{
  "activation": "squared_relu",
  "norm_eps": 1e-06,
  "rope_fraction": 1.0,
  "tie_embeddings": false,
  "parallel_block": false,
  "init": "normal",
  "grad_clip": 0.5,
  "train_tokens": 408200000
}
Each number is 200 + 30 x the weight over its row's rms, rounded and kept within 0 to 999. Layers, rows and columns count from 0. The size before them is the row's rms in percent of the matrix's.

# layer 10 MLP up, 640x160, rms 0.193, rows 472-515, columns 80-159
103,174,210,162,241,217,187,251,208,196,215,192,138,212,236,192,236,228,169,245,223,214,234,277,226,190,154,181,148,208,177,198,260,211,154,200,214,161,195,231,199,152,222,198,198,188,162,211,255,201,257,176,195,210,244,174,187,192,165,265,226,216,186,186,194,144,243,222,171,161,161,198,183,221,133,214,226,216,201,208,196
098,177,190,184,166,140,234,131,208,206,257,182,213,186,203,208,207,192,151,208,229,208,186,166,179,203,196,267,208,127,206,182,212,168,207,131,195,210,217,234,225,214,256,221,214,193,230,206,172,180,171,199,206,198,207,190,210,224,194,178,204,178,234,194,211,145,191,199,219,220,203,191,234,192,206,244,207,119,184,205,190
105,174,185,206,221,210,199,171,229,133,150,224,173,224,197,168,199,212,188,209,239,221,201,231,235,142,190,175,194,188,197,207,229,158,213,193,162,158,232,188,243,261,198,217,193,213,199,169,233,222,209,224,225,199,194,209,208,223,223,192,214,162,160,200,174,152,215,260,169,207,240,185,273,196,193,175,260,167,184,252,182
099,208,139,224,198,226,209,244,240,201,174,195,141,194,195,196,152,226,215,192,252,207,204,142,220,243,186,288,211,212,211,146,234,208,203,194,172,162,183,189,199,148,182,226,170,226,163,185,157,208,194,213,199,154,197,163,160,169,204,155,144,124,169,164,238,202,171,190,204,169,218,249,223,215,179,231,212,183,204,186,221
105,208,186,210,198,187,145,216,231,201,184,150,210,173,170,133,229,206,224,150,191,235,307,199,191,201,233,149,179,193,211,244,201,190,195,190,212,201,218,147,161,205,178,181,237,227,175,172,229,176,236,184,188,184,167,223,202,207,166,227,233,218,194,181,153,186,152,180,217,179,217,226,278,250,216,186,218,132,208,231,178
099,217,203,243,194,251,222,196,187,228,178,128,220,230,158,229,227,227,214,212,180,250,182,155,171,132,158,180,175,133,215,207,185,234,226,155,198,194,167,217,176,223,208,196,153,150,186,216,237,160,225,236,232,205,242,189,223,241,229,234,189,145,195,234,214,202,173,204,231,143,187,193,176,156,197,162,197,179,188,249,122
092,192,244,168,175,167,189,137,190,234,223,199,190,186,205,218,194,224,251,269,189,204,198,180,154,215,214,200,192,171,169,195,174,174,219,180,200,205,230,175,180,193,182,207,157,171,215,177,237,125,209,196,185,236,179,173,171,199,215,178,258,218,214,216,208,168,196,173,167,224,219,166,255,179,233,146,231,217,198,166,250
094,203,133,188,251,179,229,240,183,205,180,242,171,160,177,192,246,211,156,155,207,184,175,191,205,193,207,190,258,217,180,237,190,161,204,223,194,229,221,229,159,217,233,205,224,208,246,245,189,211,165,219,219,192,232,197,203,176,190,199,186,201,221,208,161,193,181,178,204,191,210,256,148,137,194,253,214,197,197,195,191
098,208,186,173,232,160,198,185,239,227,213,229,169,213,150,189,208,238,185,188,200,241,187,179,183,191,233,220,237,188,176,235,166,210,192,230,201,205,193,210,191,213,183,190,134,194,212,236,180,186,177,193,184,221,198,210,164,232,184,127,165,194,264,245,248,148,238,223,195,163,145,216,211,159,167,201,212,225,237,155,265
091,159,234,184,203,165,196,181,209,193,218,226,240,242,136,181,253,188,182,155,185,180,212,185,146,216,244,244,220,212,179,240,197,207,219,188,140,205,139,243,215,236,196,181,193,190,227,211,211,180,154,181,234,202,184,198,172,225,185,163,168,228,172,173,174,206,274,202,226,178,151,266,162,252,212,203,180,224,213,236,207
099,228,197,181,211,200,199,232,161,201,230,148,208,227,184,238,220,231,176,243,208,151,174,181,169,241,182,221,212,187,250,218,204,238,167,194,177,174,241,204,232,190,252,227,180,228,161,168,244,194,166,160,214,240,180,210,190,185,219,186,194,206,189,180,197,206,234,164,171,205,183,256,172,211,194,276,203,190,216,208,201
107,155,212,218,203,227,221,180,187,177,156,218,205,199,178,176,231,219,188,211,210,187,188,207,185,183,235,265,233,186,208,173,166,197,226,147,209,228,193,109,235,191,201,273,241,244,170,209,240,253,180,233,210,249,190,230,192,263,182,157,214,198,169,208,207,150,200,202,151,223,207,191,306,202,177,168,178,159,204,211,170
108,209,195,197,156,225,154,213,147,192,196,236,172,228,178,221,199,241,186,210,198,216,213,173,200,182,126,188,147,229,196,198,203,153,246,215,224,201,222,172,133,243,180,228,193,170,169,219,193,196,158,106,166,174,219,252,210,208,242,206,258,206,221,193,189,207,149,191,242,222,187,201,253,227,209,212,175,188,206,230,150
102,166,164,203,195,197,172,151,215,187,205,158,224,270,157,239,206,204,234,190,155,201,215,182,200,145,159,227,259,206,167,234,256,217,157,221,207,182,187,268,174,182,214,172,218,162,216,200,229,214,192,192,193,226,197,262,225,209,198,119,188,233,212,210,218,195,191,218,239,157,205,190,182,200,233,197,201,215,270,192,210
082,163,218,209,215,131,235,135,212,213,175,206,158,229,146,203,158,172,238,249,176,278,231,167,160,202,246,201,209,221,149,195,149,158,186,217,210,155,154,197,180,189,195,184,185,200,199,218,163,174,192,220,208,208,175,214,207,188,192,169,225,232,144,178,186,151,192,173,161,191,227,190,253,171,260,204,210,211,188,189,235
102,203,223,186,155,176,214,196,196,170,188,175,205,211,188,149,231,249,220,215,204,228,232,221,203,221,142,207,203,196,220,218,206,173,231,253,270,207,158,202,135,160,241,153,217,202,215,233,159,227,214,159,192,205,220,221,221,105,167,222,237,192,189,177,170,194,201,201,196,193,195,171,179,220,220,182,169,129,253,249,218
109,195,205,160,216,246,247,193,208,203,221,251,191,251,170,230,186,201,214,182,233,206,177,167,205,207,199,178,221,172,181,201,234,211,240,208,199,172,225,203,247,178,225,225,230,228,225,171,180,221,177,234,231,190,256,122,235,196,225,206,179,192,199,165,212,242,175,179,226,174,211,215,180,189,233,164,158,164,181,211,230
108,207,214,173,162,177,191,197,243,224,201,134,222,161,179,246,183,177,196,141,222,189,221,190,203,196,143,186,237,192,228,183,184,174,174,245,211,215,142,167,228,191,208,266,158,193,157,195,220,175,148,211,201,239,193,217,260,184,175,208,211,219,217,204,186,167,164,176,216,235,165,185,208,209,226,175,231,243,218,230,177
108,135,265,187,204,214,210,255,207,196,180,198,250,166,210,196,183,234,173,193,158,244,226,200,197,160,263,223,227,173,241,187,232,246,211,238,221,184,193,184,150,188,175,231,202,188,230,208,164,195,205,185,268,189,192,238,214,236,152,237,216,247,226,135,206,167,225,187,213,179,101,234,194,202,189,159,194,224,163,220,194
109,209,192,213,179,245,190,168,188,163,200,172,270,205,208,198,231,189,214,247,191,225,226,183,198,271,214,178,163,168,198,187,232,245,232,242,198,179,255,183,208,171,245,195,198,174,193,210,197,149,173,188,222,189,203,134,183,217,234,211,235,169,215,218,226,187,191,235,208,225,121,262,169,212,201,208,198,156,190,179,210
105,220,210,201,159,204,188,165,154,183,195,188,160,198,196,215,193,187,204,155,193,218,176,193,248,184,205,187,276,301,254,219,227,145,219,181,204,236,194,276,154,217,197,181,175,192,185,210,270,189,227,167,181,178,212,201,211,199,244,199,198,222,153,199,237,211,160,194,211,228,228,204,182,209,218,193,229,187,159,206,182
097,167,249,229,175,208,204,220,222,227,160,141,202,177,178,177,198,191,178,151,215,261,122,236,171,233,214,192,145,205,162,174,191,213,191,161,203,204,245,223,215,214,217,206,184,199,195,198,190,194,208,166,211,223,253,205,246,230,205,143,217,208,200,229,314,253,209,199,228,185,203,170,214,206,185,195,205,197,122,231,233
091,163,250,163,220,222,240,193,206,146,174,238,242,262,180,206,197,161,178,192,150,233,189,130,210,219,202,222,197,188,195,244,200,215,196,155,186,199,209,161,171,226,209,164,212,159,243,182,225,157,206,180,200,238,153,253,225,245,172,197,250,246,188,189,243,177,209,192,195,186,244,180,210,194,254,178,209,175,180,169,185
099,186,205,224,197,203,180,188,205,142,194,217,218,209,209,236,158,204,176,163,184,155,199,206,200,211,204,206,216,217,168,231,175,211,210,219,205,191,168,227,195,245,222,207,249,155,247,196,223,175,131,227,218,171,156,149,189,176,141,199,217,170,208,227,185,142,154,215,175,234,216,221,201,190,127,239,186,176,199,186,184
099,166,168,231,214,124,200,156,150,222,210,167,219,161,133,205,160,193,213,147,197,182,221,215,146,182,199,229,200,211,227,200,188,187,171,180,188,177,216,160,212,208,172,202,216,198,179,191,165,195,208,176,123,169,191,195,209,201,254,215,140,215,250,186,191,174,219,214,241,192,224,160,245,204,221,259,174,179,208,230,275
102,217,178,193,198,166,197,180,244,271,140,236,195,180,183,212,169,204,224,206,239,195,200,188,266,186,224,219,220,234,122,169,222,160,213,229,198,206,225,216,198,161,211,166,236,165,202,218,205,237,197,269,202,208,214,196,204,233,139,199,190,130,181,228,162,142,211,156,260,213,165,206,244,233,204,220,205,212,222,175,212
094,256,270,176,199,230,192,196,218,167,209,211,158,224,203,231,153,210,258,209,141,168,191,241,189,185,171,251,183,196,201,225,203,192,224,195,183,175,148,170,215,255,182,226,186,190,184,247,180,194,180,190,171,176,182,187,201,227,232,117,218,188,226,159,234,154,229,147,216,199,191,202,198,193,212,221,201,205,213,203,186
091,185,177,224,199,201,208,190,186,182,173,138,189,231,184,223,207,190,205,208,221,238,198,192,230,167,197,200,254,202,173,203,209,129,188,149,195,221,195,225,108,176,247,172,155,172,184,172,236,220,231,183,195,233,197,162,193,231,242,178,205,174,205,248,198,211,206,225,231,204,109,262,160,189,229,193,185,247,209,205,183
099,210,187,222,172,267,203,196,218,214,187,194,148,180,195,193,238,242,180,189,255,179,158,190,167,206,199,208,195,196,235,281,193,222,197,240,246,246,235,193,175,239,226,224,224,218,183,161,159,242,192,227,205,223,218,208,208,225,225,196,220,180,190,182,152,158,218,167,196,222,194,203,221,175,213,300,170,248,210,286,173
103,154,244,209,148,242,204,202,249,186,206,230,236,158,245,216,250,180,170,199,202,151,141,190,163,242,207,235,263,202,139,174,201,199,153,201,205,187,218,207,232,138,201,241,209,172,161,191,195,200,188,238,140,194,182,244,165,173,161,144,252,178,237,220,244,166,189,164,196,201,195,231,186,196,205,202,205,167,194,204,205
105,234,201,229,198,182,152,236,225,169,196,207,229,207,167,216,140,210,185,193,219,236,176,197,220,224,264,192,258,154,209,253,177,124,207,137,222,235,168,187,181,165,209,164,212,184,247,203,214,153,236,189,171,234,194,166,228,150,206,209,198,211,222,227,196,208,176,215,234,243,232,224,203,254,187,208,164,185,195,208,196
106,192,224,233,166,170,226,191,210,243,148,233,132,196,177,220,144,190,148,216,227,166,139,225,255,220,223,168,233,228,180,190,196,241,179,223,182,197,134,181,215,190,225,186,196,201,183,230,219,250,256,240,213,208,202,225,183,164,243,197,212,170,259,240,235,147,182,151,226,200,192,220,208,199,232,203,234,188,211,171,228
099,254,142,225,150,193,181,165,170,196,232,202,211,182,238,241,182,237,228,139,188,164,248,189,160,212,153,207,184,230,196,165,187,262,197,206,219,187,203,207,158,202,224,234,192,198,194,228,210,157,185,220,218,175,244,162,252,241,206,250,172,212,205,155,202,189,201,197,183,211,193,217,222,219,223,235,227,241,236,235,212
099,182,191,222,240,216,245,223,238,202,153,175,226,237,223,155,207,177,164,191,207,172,209,221,147,176,227,207,213,176,241,209,245,163,159,159,181,200,218,185,194,219,219,208,198,177,182,183,233,174,186,196,241,238,226,185,182,224,129,184,206,224,178,204,234,219,233,203,214,178,177,238,187,243,178,244,218,205,210,210,220
105,257,217,196,199,157,164,232,202,134,206,150,212,174,230,196,214,219,163,170,210,179,255,216,167,205,233,201,199,254,156,192,189,204,224,226,203,189,226,247,180,220,188,208,140,220,194,166,179,201,172,240,175,203,194,159,207,188,169,190,208,187,215,220,170,198,170,207,226,199,164,210,182,150,135,244,255,222,230,151,227
102,194,218,151,182,187,190,200,193,209,197,167,206,216,198,140,242,170,188,130,192,244,218,217,225,183,147,192,234,211,138,271,204,191,205,232,232,147,231,223,225,198,189,227,185,209,175,211,194,186,176,190,218,193,202,208,233,230,178,286,244,232,211,218,212,198,142,196,188,225,165,179,231,196,181,123,219,276,203,151,209
099,195,196,236,176,220,253,233,222,234,208,174,255,230,204,187,164,179,162,163,155,185,209,165,175,199,181,122,221,199,229,205,186,216,194,203,201,213,169,151,173,237,220,170,198,228,159,231,187,165,188,211,216,217,175,172,238,239,199,187,221,234,226,195,222,237,205,306,236,166,196,267,220,200,225,202,241,215,185,253,227
100,150,160,231,204,191,191,160,184,213,245,187,255,242,176,192,197,184,190,249,170,205,215,185,166,181,188,287,235,210,194,200,219,216,210,216,179,162,165,227,188,210,207,266,218,197,191,205,178,215,247,228,207,264,217,221,199,188,238,219,188,236,174,78,225,182,213,218,222,125,157,185,191,185,178,200,222,192,200,224,173
100,198,215,240,241,186,232,149,162,198,155,239,184,196,167,239,188,225,203,167,240,168,169,146,194,159,196,267,194,206,178,228,192,179,158,219,197,202,166,172,171,249,181,222,184,225,174,155,165,212,241,237,216,169,251,182,222,252,180,235,195,173,194,198,221,206,216,140,253,185,214,190,219,163,177,229,198,172,158,157,155
095,245,161,196,250,230,241,188,214,230,231,171,238,182,231,219,189,172,179,175,147,216,199,190,167,181,194,196,236,211,216,217,197,133,211,118,218,228,185,252,245,191,198,207,173,198,227,266,202,194,208,176,214,222,202,198,195,154,199,220,241,199,205,168,202,198,195,215,219,223,136,222,115,217,191,232,217,222,242,194,189
106,157,172,197,199,279,178,209,214,218,166,152,225,210,168,196,187,200,226,233,215,248,182,170,278,184,196,191,174,199,167,215,248,209,258,204,207,234,180,187,215,194,203,181,246,199,220,168,193,221,197,244,169,158,207,133,235,206,190,156,181,193,200,170,221,156,223,201,258,228,244,245,202,219,235,202,187,203,167,234,170
099,197,199,235,217,199,199,184,172,188,171,168,198,208,202,217,198,208,185,212,195,233,240,261,177,175,177,164,217,145,209,192,224,210,173,208,177,165,170,191,137,224,184,182,212,213,189,141,184,179,155,163,163,224,165,207,246,207,189,190,163,290,173,144,221,192,200,246,245,173,198,163,174,214,149,225,248,178,197,198,150
100,191,173,221,228,189,237,178,179,152,220,204,204,239,205,168,169,193,215,198,185,229,222,209,206,190,147,219,212,222,150,175,161,166,253,214,185,233,170,191,202,277,199,209,181,224,161,191,243,205,195,118,194,220,212,241,186,237,206,227,124,216,171,176,242,186,202,241,239,198,174,154,236,217,152,212,182,156,180,133,207
103,186,147,228,212,184,216,157,167,155,186,180,193,225,180,191,181,190,142,162,145,220,200,153,207,147,212,233,217,228,197,196,154,275,226,231,214,193,212,223,230,237,194,193,208,155,206,215,233,193,237,219,183,243,185,236,229,198,188,191,164,132,179,183,223,141,199,167,162,216,214,179,198,214,222,227,222,210,235,178,197
# layer 10 MLP down (transposed), 640x160, rms 0.138, rows 472-515, columns 80-159
101,205,177,151,253,261,163,185,160,222,211,195,203,186,190,206,230,177,246,168,197,248,146,206,162,203,228,145,179,168,274,196,223,170,199,202,199,190,207,189,210,220,162,163,180,239,178,181,256,175,167,170,193,170,180,227,199,278,253,185,229,249,218,208,216,200,225,220,219,235,186,203,173,162,144,250,137,243,177,188,219
100,201,252,236,180,236,195,211,157,200,158,191,186,204,212,199,203,229,117,213,201,181,265,229,104,235,149,229,155,196,149,206,223,160,147,186,239,200,223,167,215,166,195,195,203,202,210,263,179,218,159,220,199,170,200,190,170,210,217,203,176,183,210,243,216,186,162,164,270,219,216,153,152,215,223,246,177,195,192,216,177
104,205,198,198,183,197,191,121,210,226,174,225,243,215,195,243,153,252,232,226,193,185,134,195,228,229,136,156,216,244,267,226,178,170,163,181,201,153,211,169,182,246,193,207,263,182,149,166,241,204,228,192,178,227,209,190,167,206,231,181,185,247,189,247,205,221,201,231,167,221,149,150,156,157,190,218,175,181,236,217,204
089,178,134,236,217,182,180,193,215,175,246,163,201,187,155,151,166,225,165,174,200,192,233,246,172,183,205,194,197,171,186,172,224,245,215,224,178,161,168,193,198,179,197,252,209,186,263,201,221,220,238,227,165,179,239,183,164,183,178,240,208,186,239,200,269,190,200,248,191,222,207,213,236,188,202,238,188,225,222,171,165
102,173,170,254,256,249,194,180,201,143,155,235,187,219,204,154,124,173,186,182,231,161,217,226,239,193,280,220,257,204,219,256,182,203,177,187,233,219,250,208,210,198,180,195,189,213,177,156,181,187,203,177,212,215,223,255,197,196,192,227,195,203,212,185,201,200,155,212,176,194,173,222,253,189,169,154,160,239,240,209,201
101,224,185,182,202,175,195,159,228,189,170,160,186,161,147,178,183,163,173,186,219,245,197,259,176,210,238,206,210,174,185,178,180,259,188,191,204,276,228,201,192,187,221,196,231,255,202,190,199,285,149,186,203,214,168,229,236,188,244,207,232,170,236,223,176,195,167,177,134,204,183,213,201,214,232,193,177,184,244,226,183
096,185,115,186,229,252,205,277,191,221,265,188,166,205,202,207,201,191,180,148,219,213,202,222,240,196,165,220,187,183,238,232,193,178,153,193,239,217,150,242,222,179,222,202,237,194,168,163,224,243,194,189,241,147,226,275,258,207,209,231,212,181,199,261,158,222,223,220,173,251,203,206,145,239,136,203,194,188,193,226,192
094,168,172,148,237,183,182,211,226,215,159,189,168,244,218,181,198,196,174,193,159,184,199,234,200,192,225,219,270,196,209,229,191,241,196,189,161,192,217,233,232,149,225,200,182,204,172,191,204,199,241,243,188,145,209,177,223,150,174,131,232,147,228,212,255,185,190,209,166,266,215,238,176,173,189,159,195,220,164,196,210
105,273,195,162,203,202,209,203,248,232,182,214,206,179,141,215,168,178,191,272,210,189,159,206,251,207,227,185,196,189,134,260,179,194,214,221,163,224,203,206,209,240,141,165,223,221,222,217,189,233,183,202,221,198,224,173,167,136,164,238,194,227,228,181,202,240,214,160,147,208,213,179,140,218,206,177,227,215,245,178,177
099,193,204,194,212,242,158,277,253,232,239,195,170,198,146,220,216,169,220,190,231,212,218,200,192,191,236,176,192,153,212,230,208,136,176,214,169,220,222,212,215,160,192,217,191,182,207,200,212,187,233,179,219,202,196,173,153,160,213,191,245,206,212,224,175,245,179,222,179,170,206,185,180,285,169,205,183,196,212,133,200
099,141,223,172,151,198,162,206,182,177,182,204,203,149,224,161,192,185,209,186,242,262,238,226,227,200,231,145,246,201,154,200,193,188,180,187,238,191,234,178,230,193,160,257,203,184,219,214,190,261,180,163,222,161,217,189,179,229,212,187,235,176,216,225,229,215,192,188,212,199,192,181,167,218,219,187,196,179,193,218,220
118,236,197,213,134,194,214,198,242,141,223,250,177,179,135,214,234,223,158,196,218,198,167,208,173,252,187,154,213,209,231,165,206,183,256,207,241,208,191,165,172,172,176,176,186,215,218,217,187,134,189,166,189,184,245,204,275,261,212,252,174,232,134,187,192,208,209,176,194,162,172,226,195,189,219,139,244,248,213,187,188
101,250,207,210,137,214,200,170,214,222,208,221,211,176,161,226,195,202,178,167,191,221,233,229,179,235,184,206,169,140,214,200,201,196,189,184,234,252,247,165,168,194,202,210,246,243,157,222,197,203,200,187,178,136,124,140,159,176,227,198,214,235,221,261,209,207,149,142,186,195,254,203,192,256,217,214,197,208,182,244,194
102,215,156,191,187,177,230,134,190,194,195,142,225,202,232,211,190,165,182,169,241,214,170,177,200,203,174,180,172,200,149,181,218,189,175,188,226,174,182,229,170,200,197,190,249,214,164,176,149,206,163,199,191,168,217,210,240,194,169,233,203,231,154,218,236,165,195,199,167,208,234,166,205,234,217,208,210,159,211,228,220
101,192,181,180,195,290,168,249,204,222,246,212,194,177,265,170,194,194,210,154,259,197,136,225,180,157,202,230,181,169,238,139,217,195,214,210,213,195,216,227,204,221,225,225,182,237,185,235,187,217,218,167,179,182,209,221,204,248,236,247,141,214,182,242,209,216,250,190,165,226,207,205,227,242,173,178,200,145,175,227,218
092,211,162,169,222,228,199,236,177,224,168,249,192,227,166,146,249,258,172,195,246,203,185,262,242,189,192,175,222,193,196,212,173,158,217,211,234,188,200,206,246,218,174,279,268,214,185,184,214,173,252,169,182,204,243,160,218,217,162,232,193,182,190,214,195,191,227,167,238,207,198,284,187,152,166,174,214,222,156,170,227
102,193,144,184,267,204,184,236,218,183,176,168,219,218,113,249,207,240,203,216,231,211,170,176,181,186,181,226,226,218,175,192,120,214,258,217,161,190,203,235,178,245,221,212,205,253,175,169,135,227,210,165,162,197,271,194,202,176,182,150,202,210,217,171,226,221,214,170,203,169,208,213,156,166,240,232,169,243,247,191,197
115,184,152,208,109,199,175,242,205,224,228,249,194,194,231,160,154,198,207,202,179,254,193,255,189,184,141,178,185,213,184,214,197,160,173,154,248,187,166,231,194,252,190,211,199,179,236,209,215,210,180,246,233,202,234,223,166,230,216,217,248,184,183,215,202,203,207,125,172,150,223,254,210,229,230,217,224,261,193,167,165
105,152,167,219,161,185,156,161,291,143,129,208,160,190,227,160,189,221,163,186,204,150,244,186,122,178,177,172,211,206,187,192,206,206,185,239,150,179,191,208,210,156,219,215,202,199,244,221,171,229,198,187,175,210,215,216,213,209,231,237,177,175,155,239,201,218,183,199,198,204,254,155,241,207,211,200,170,187,195,189,207
096,241,157,197,212,180,221,189,215,190,175,229,163,197,250,161,112,173,131,197,192,243,234,221,234,219,186,248,152,180,171,201,241,239,199,174,150,206,189,243,237,169,194,221,194,245,222,154,236,181,177,205,240,170,173,206,258,186,205,242,175,194,183,177,190,214,173,185,172,211,208,228,266,199,177,201,285,265,151,175,244
106,183,196,210,212,189,200,223,256,176,189,189,214,196,195,186,225,263,169,243,188,202,156,160,211,205,241,167,215,220,203,189,151,209,238,187,221,188,175,131,180,183,232,236,169,258,222,188,179,134,222,160,203,205,176,217,156,205,185,199,238,193,176,217,173,187,233,216,164,172,244,180,202,147,137,162,196,200,202,211,205
101,276,231,87,227,209,158,230,247,225,218,238,185,212,176,211,165,210,195,251,175,229,214,151,240,193,207,170,197,195,213,239,244,216,166,203,168,191,242,227,224,152,222,200,179,190,200,203,209,158,253,191,159,197,239,182,215,164,227,198,239,170,199,235,195,222,224,187,185,246,213,211,209,217,202,212,205,211,204,211,201
102,228,224,232,180,163,204,219,229,212,209,229,202,217,198,236,157,225,209,188,202,272,132,223,203,158,148,204,221,237,202,230,225,161,146,226,184,205,208,209,173,208,213,187,186,221,200,145,241,194,171,259,229,204,224,214,206,191,227,197,191,202,229,205,208,190,177,214,204,228,169,216,181,173,189,212,174,229,228,219,229
102,211,262,185,214,216,210,288,238,194,221,188,169,197,231,182,201,226,245,210,192,195,251,188,183,156,163,170,172,216,203,205,157,160,150,176,181,153,195,186,235,198,201,218,178,220,204,165,246,128,174,233,238,208,189,197,208,194,163,154,229,199,115,220,184,219,204,173,160,216,193,180,145,170,203,237,163,212,230,165,221
100,202,190,283,188,174,191,209,235,203,184,173,206,215,235,220,176,180,180,237,238,236,226,152,253,233,170,187,180,213,226,229,238,211,191,226,196,201,260,154,196,175,202,163,168,255,265,169,163,195,190,200,163,235,190,198,222,230,210,179,211,197,229,240,232,208,229,209,188,200,256,230,240,227,231,228,171,197,230,146,229
095,233,205,208,233,268,139,186,156,120,202,203,154,169,187,230,145,227,240,199,199,163,170,173,135,201,239,165,185,220,235,186,230,230,197,246,226,233,198,161,198,205,222,220,187,194,217,172,196,175,237,216,178,211,224,176,228,170,197,210,177,208,253,172,227,206,191,251,152,230,218,200,202,196,218,159,165,159,192,144,174
102,209,218,193,264,188,193,220,188,191,239,162,194,236,191,228,187,171,208,204,162,173,279,121,203,177,270,228,247,177,210,218,204,163,172,181,171,210,215,209,180,185,199,213,187,133,174,189,116,177,193,200,175,250,233,209,240,178,180,217,196,226,176,166,202,196,208,264,177,210,249,202,203,165,127,220,221,187,188,221,173
093,168,222,208,192,165,180,186,132,192,215,213,169,230,223,239,221,223,232,173,284,199,214,214,225,173,223,181,250,159,181,184,199,187,193,200,176,192,194,177,209,201,208,220,218,201,174,227,216,142,181,181,152,195,217,215,255,215,130,242,203,242,211,198,274,190,195,229,170,187,257,160,196,193,256,218,202,206,179,208,165
089,189,201,190,206,202,175,144,222,221,245,214,188,127,234,186,178,212,227,250,182,132,168,217,176,168,180,219,188,224,198,194,197,258,185,252,191,166,210,159,218,202,197,215,207,238,196,254,202,209,227,248,214,161,195,166,196,206,154,182,166,190,167,178,213,266,237,222,249,224,165,194,236,184,166,242,157,214,163,202,250
090,173,215,229,161,203,212,214,229,183,191,222,199,210,186,255,240,174,146,159,236,179,243,175,222,232,195,178,248,221,161,226,166,181,164,226,207,191,185,242,185,223,160,194,239,220,206,179,210,176,213,139,258,188,199,173,212,168,163,190,210,180,194,242,240,171,222,181,217,208,233,269,186,236,195,199,205,186,174,205,145
098,251,187,177,217,206,170,201,216,195,207,202,168,193,196,209,207,192,229,211,232,244,209,177,239,170,239,204,209,208,203,255,225,203,249,245,211,194,187,239,166,248,216,244,203,194,176,159,209,196,208,220,193,195,142,170,187,181,191,183,216,213,217,137,210,185,136,192,215,204,208,194,192,191,204,208,186,217,239,235,202
111,189,205,227,239,223,227,251,222,161,250,222,218,221,196,194,202,238,205,194,168,203,191,246,193,211,190,217,180,188,226,176,196,210,165,166,152,187,118,241,198,256,198,188,147,149,178,200,203,161,229,164,205,211,222,243,157,212,206,252,283,199,186,216,176,205,110,182,206,190,218,126,166,225,157,201,143,212,177,264,211
093,264,209,197,218,238,208,250,199,238,216,197,187,219,242,226,223,202,168,185,211,216,164,151,194,257,172,152,208,220,176,218,218,192,198,178,211,215,220,194,228,234,216,173,196,210,212,185,190,216,221,219,219,252,203,201,193,187,159,201,199,212,282,224,250,169,174,236,215,227,185,191,218,137,166,236,220,201,228,198,212
093,233,219,219,192,226,191,129,139,215,224,231,148,212,201,217,195,216,198,239,248,246,160,204,208,203,168,126,177,144,234,220,223,171,254,231,202,180,193,187,191,183,183,197,229,182,169,235,131,136,180,195,239,190,223,207,156,210,170,285,157,180,230,172,219,204,188,220,177,146,207,173,174,173,187,198,159,196,208,211,243
110,245,217,273,161,250,190,176,217,223,186,230,200,197,168,204,212,178,189,219,228,178,189,172,198,187,161,186,236,238,128,178,208,201,215,177,202,215,232,185,222,221,195,201,223,187,234,139,202,188,192,159,196,172,151,177,182,183,195,232,157,195,190,207,165,190,168,176,289,178,153,155,214,215,192,154,266,167,226,208,192
090,182,220,252,204,214,165,210,197,201,219,187,173,218,188,222,160,238,164,243,213,147,141,141,171,178,177,193,217,222,226,210,249,235,231,193,208,179,123,225,186,110,220,205,198,193,212,177,254,227,230,187,276,183,199,172,192,170,177,205,211,214,183,265,200,206,150,261,231,195,210,176,170,190,184,191,210,186,212,194,209
110,192,186,206,194,218,193,226,166,204,266,183,259,219,202,222,207,216,203,244,208,159,230,180,218,215,195,237,208,194,223,243,219,190,174,212,227,154,270,206,207,222,198,233,192,241,116,183,192,232,216,191,183,199,240,212,144,185,192,189,199,190,202,162,222,167,240,199,214,144,158,209,175,239,166,165,177,238,232,208,234
102,202,233,180,206,224,193,203,183,244,264,166,226,214,228,193,190,155,212,243,212,212,209,228,199,259,230,213,235,215,268,199,165,190,224,213,197,177,213,172,184,250,165,175,194,268,213,202,217,195,208,206,183,223,191,214,208,193,193,157,217,197,138,224,182,249,219,201,186,163,107,192,148,227,235,191,205,203,202,234,236
091,239,198,169,285,189,209,178,260,216,161,237,161,213,208,183,217,167,209,184,193,215,222,214,196,187,179,248,204,214,159,193,209,134,169,239,207,228,186,154,229,207,201,253,205,231,200,184,184,182,185,145,236,220,188,142,190,221,197,210,209,198,216,221,156,232,162,167,197,157,180,194,162,182,201,241,210,220,181,205,177
094,221,156,247,225,196,196,263,205,183,262,159,162,204,193,186,237,203,229,233,223,235,161,250,193,222,184,268,173,166,211,202,183,260,216,204,252,207,258,180,218,183,223,169,197,223,169,219,243,210,214,220,208,202,193,176,177,207,231,158,224,184,196,178,223,208,216,241,205,147,217,203,196,251,153,215,142,166,155,191,201
110,174,189,208,194,224,246,143,211,209,205,164,153,177,137,190,130,208,207,175,245,196,210,172,243,212,224,201,184,164,212,192,225,135,205,173,161,173,246,229,202,195,143,228,188,259,221,155,177,225,274,182,184,260,200,251,232,184,187,179,170,187,238,208,216,220,225,153,166,227,217,182,194,181,262,229,185,211,135,189,148
089,225,179,147,233,206,222,223,209,187,218,186,179,161,214,172,192,221,224,184,211,168,211,246,215,226,208,220,229,186,230,248,191,129,135,196,137,190,200,223,204,276,172,212,218,228,190,224,242,191,266,212,134,223,159,212,203,238,194,226,204,192,208,191,212,121,203,220,201,165,149,201,194,201,223,192,179,217,228,189,159
093,187,191,182,175,227,180,252,219,222,221,253,192,168,173,177,216,204,185,250,229,175,216,209,179,187,148,219,237,171,208,176,214,190,197,176,189,202,153,184,164,240,210,178,179,203,202,218,224,148,168,117,194,293,238,188,189,181,188,198,227,208,204,155,159,207,221,205,175,198,182,225,208,234,215,179,159,205,206,171,221
100,204,184,153,229,209,226,252,173,196,195,186,169,207,253,198,172,178,175,222,189,169,213,212,209,226,194,173,174,203,157,219,196,174,206,201,189,183,241,212,211,194,210,178,258,156,237,189,133,230,148,214,233,185,228,240,220,205,246,185,243,203,223,196,247,242,211,208,170,250,173,237,214,278,152,152,192,188,250,174,254